Weights of a small transformer language model: RMSNorm before each block, capped logits.
Each number is 128 + 24 x the weight over its row's rms, rounded and kept within 0 to 255. Layers, rows and columns count from 0. Numbers have three digits each. The size before them is the row's rms in percent of the matrix's.

# layer 11 MLP down, 64x256, rms 0.146, rows 0-63, columns 64-127
094:144102096137128125174105118134132139091131096158089128180130105165126133113137130125167154179145136127136184130079148136186151115108136134128133139109145121122129092111128146111127138155139138
088:124146146102129094092111125133102129103139123140133112134141093110124173100127128114129173112108091123145119109085112120127166112110115157104144148080112122150143183116137142152159149142130095
100:134129133139123110125141168128078204152137133134149125098122103169101189086124118153111101101157119132181073134133145144105152138114166103168109164114109093195125112082125143099120128187121129
104:121096139104117097090099119147154102163116106154137093184105118083179125125131117157113142081154115152093125171130103119107114132122089098139124136090096137141155114107136139096062126133123119
099:171078112121100139143119114224090122102141109124103126129142094121131149142160151096111118154133144099161125136173130117123092126107138145090131125111100090108102137150145159142165148143137137
101:137156134138134101117156128147132131123174157163113123155185142106129148182145080134122119144128148156117105132183101145161138100132123090118125144154129085115143145170133153100148087132121124
124:119161151137151168136165108161086096110120117151117133120136097163143128107152126145118158169131129087130161079150128114158134137142122162097118135129164186145166126101148091117130166140124158
097:127116111126069139148161134154129153107128102128155142160135102123136170157153140142147155112141192137165114156160140141115149111111135117139123125126141130090171118151118091103147164170128138
107:157094099128128131169094135127132123118174113142173115153126125130118129173110128133143111122076127128090181139124118096161109160160130149157146136127121114161140176123142119134125110137166137
099:105147145085111103140105110078135118123123119142127107139131148104163117141103130113119106075092170144078205148093134115108119100140124146083129129112149113101119118142145124132134149134124154
098:105122138077126133073077161140145108179175113129077092157140145123159111131142106129101109156148144154154138098143148086134172122123133116114141130102167093140107162100104134134166172109146112
099:110137138108163144071153129104139130088148146089183090105159139128153094120128152158164161135125136146117144151146122126128117123142081124129118149131161124100124105180128105110116096113154149
186:126118107127123119084120125137117150079116125135139102132139108133153126126111147140116149067140136140118103103108126113125093148130098093099182117136123136138113152108206132086072157107148128
095:129144114128160118117108167102123094114205140107156153130140150100138162146127180160152112113101142169129146138101119155123174112172094105136124151087138155152090162111122097117201116175131092
107:133120199123116143123101131113146121120061113119147097112110096136140118142109145130140156085165115135137145118127143118120121141135193137104114176082117158117136098085149137126138155166150148
096:155132154100136100132135169139125140090117088161131148119120138146146123101123142135106170130126170144165131155154144136095118114112120110126119094120108144152130126107140117152149069132162080
091:155113136127101107101170135087134175170124119147124072087107097132115145142122129141092159127170181138121107085145162106111077150153157159122114124107142128144111123171119149111109118144122114
104:127159159152121137125113176169089134105145116117144123091122142153091155125120147117129126173122151114110089133117118093122120150085090142107134154168109099119112178152148159166153147147098136
104:140140154112124133138099131082131119141152105113126134149153135145157095125112151126120135148118130140134143141120111094112155115101088118134117133135102135152114106126103152103160137113126150
096:108111135098158134126076104140127149101123121149146103115127120098128146106159161167124159073104139118144120154127088107128089127117133126127119091139090119159073149149142139072162108125148107
105:117125124113097112156150136131114109137097099107139093131121126118148199135139131143163113107143151144114104099137138148132153104159139192098099112142124108101092115128146163145143132129127120
094:112163119147147158147123144150096122163152134111147104173165132149112122115111141163133105160136122145146130132145154103144164117106140081155108113123160129118158165116144149160097122121174152
088:168092171131083115125127113134107133123110129109171139132126164145113118133121136138099142109095074086133149121151131140123135131149033168150116159103089140178141133135123151142134099091122119
098:117137169168168144104111144123152118125104122145159125144106138124125068131148124150110133113165115132107122136105146139144134125092114160105105096108173175082145154110145146136133107084123137
094:114114126107127100185126142138137119175120133152088101133133126125144124143085105133109112109186133153115108154096110149108105135118162150089116168140135124106108148113119130115209129147137104
104:151187090111102126135094106134117118130156126150109122171197130088118120133151130143125133144089120156125105138155121130136132145125119122121133113144161117131163163117117137138122152139092138
099:110137093117144100122076143126150123121118119151115145145108151123158139121121084115081092053130123146123105117119134123076178134130126147109119106100144127119136136106121156149104151095133109
099:150139125158130132177111125142081119133154112125108148092122182153126128130127103174103130154092114137100122144148162091146147175097072121155118125157137161146146171175132124132152156164124130
109:123098101137116145154125111109110108087131089123166080116121119161130147141133145096133152062133138112097127118121139114125152114119153146119139161104122141159093149099138099146108123114146179
098:141123145106120082111091161136113083116125131124105117145100110103125145065132085133090100107100139115098145138128117141101133113174116152089118164132142157116119124133139077132134134136116160
096:094113196105086119135122164125145131145102126153112108106091145129132106131150148161093140143143090160122145153174129111099117144110069134138109142121117122095112121098132136136149115110152146
099:116120106137120155172088115124143128164087105086137166080113200134099079102120168141092081116179125091086141151137177162161144139136149140125119132135126147098134150090137088161096138130134161
092:154099120111131152133141110086170121111103159181106096128108149152123148105111140144072115123099139139096138173124138123130121146089165111173135124110150115173167133126140142084144110112147110
097:174139171177111130133117119140136162116151131125134153079145139108123086135148117107117125125164123099158141154137151111124133124119164112132132143129138093157081142104119108162133129173159127
096:174116177121113103129144145157145108127161114120106106107096119149100148153120084101114091137092141104084105158147126150111118078135123131130159201151139149121141134135106120136103142138125134
088:082131127134165117139162129129132139145149111191100142134167140125137150106164142113155153165141104155153119134123106156110069149100116135111142138137129096091103104147125158115147159124133128
104:080134066128167096098111117137125147098116133159174125149156104103116111114146112138146127141077124132110084102116129105110125129186086119130153159100116127114109169170105132087112115153122149
096:143173104138125153179120069096072124139150156131120090114128158095147088109145137085109091143137091175137112130154126140124150118115154122139122136093121106109148157131129154137117149151142120
113:109164161142137113143100100133111135108132110134093154118165173133163156097139125162180125161124125119138142125142169103104114125108149149165124142134112128101125123152140151110136126141142127
105:155118149159181107144084152148138131080165117106101136133139102166136112115135116085144120148097170145102139119125121124121119142147123154079136126122161141118099108145135110108143130153124144
098:142114104159117140117163155138132127179127135147184147130110097134119150137107140088227133131130147131153132083095150153135119158115146157169130096146179134124152154155126061129114092115141142
096:113111068160148118126108136120155133156117194154119202103114149122119073086161106173120097134129141119110128133169135128128086144133133107179079111133173142111143138199135143111116160122117113
091:150165128098153113134146164123120126130108128146141155124120108151134142131143147137135156151111144146169155160153115100130105150114149205144123098130164132116094132156130099142151104144141125
100:111083126107133108109144140152101068181150107137109110098147075091151120131072171072095105156136131115127137125105112137129129139129115147139113136094120115142116146111122130140126168142119140
085:125120091109061140118115123124130068177155113146154105113131140076145182093106096114139144096140157131100091184077094131145135119115101132133161120116141092090132149152111119118125135114134145
094:183103092113153132123125147110153123089120090129142089178127175151108166135123118104137160121127097131164097174110093134080133131126152157111144116163135132123112117111144115123168143166134121
103:097159152148138094144130139089088106146172153129115145121131189169136116102154108128102134141119149154132122131102117139143146134157106117117112112120150119116163112129136113094155181135095118
101:124163142150155123125131119129102127162131148176143140206116169099121149133108118095146140124119149138131173101137162153147118113143093133159131133130165141133137130192115129157134144160120134
097:184155085149112111129140078120132135178123163121111142133140126140100105145109111098125134118115132076117150101144110141135100095124088145152142138137106153130146146115135149126156134098122139
098:077128156154148102134136102126108127146138087131108144102123124179112183167172109116154110092087172123163108138121178092106149111151140131137134114128191101083134149141118142151129139115140140
092:154143132143184101140109151127143151108146177139132168131096102129145094119111127163130139129133105129112112142091120105150139082129070129176149117119151146131149127091094158117114114158166163
094:097109122105104133127090121129150139130106107145100152141133103127094098146105127115119077105137137112086162106140126093140104140148131142148127126141086156115172138151128083061093092125130105
087:112152127134197157168111124145145118184104149130093094111163138129146096117133109123164134133139118151206097105132113115155164129121119100135135146183124117125141125139118165121166116154170141
089:098088098135120135126136132133186112156127082162149140123102162097167140090112102131150086160113109132114150112114166092140122097143120105099141087126129128115121123148115096138169149158105142
093:147105097109108151091114106127074155095168104125165100117117144128126106165104141136178132163065091146136131122143138146102139106133122068117136104146132101092128127130133098109087101133130122
102:124094176154167107119106134120149150069122135109129088131138123110118203115165131113178122111130147091146159150118113089112085136127110146118117129141129125097147097159125101171077147088108133
098:078086079146134134118134128148136106122122135169140155136105125163136120122118146123121120161144129158075113126129096136123081132102107104181135103133132110131103158148125137142101150141104114
102:131165084119119125131140136141135196121106154126162127098171125091142096176108112136078123161116121079156123122160119111141127153085096133129127125137130128127139172118129150109149124125124083
087:139133115126139137135156129154134103158146110102056143111156132130187130107149090112110154127147120125105133119139115141150124135123141129101098131102114164148132109112122154100156117129127156
099:123119227130115106154132144118160111147111136142094106180113144100140169120152123074156094161095084149087125078136133108162123149121189134148131148152133109086121131133117122127144130113128161
099:140116142146123134178087095125129110116155150129145107102112160130125092138129126153116160119134082142138116147111154132098148161112127103158119107114158129140115152168151126095192090085100092
097:131102114111097167175150179086137150068164158134085083164108152119120186102153103143116094112143086175120098135090153105141113132129152091133128162087132110164112088148115120107089066130131119
093:156135073102119126122140110136069106102168146118101124073140108138136137076129121141140095157135104132108125136143100100117122139121148147171122129116124137149134098147122096168091127142143166
089:100184094147184126119182104130144147063142166098133125124103118122133124132105118078154093165123096106118166103111122131133136117109155159146128138138164137138135112148125110140179138156096176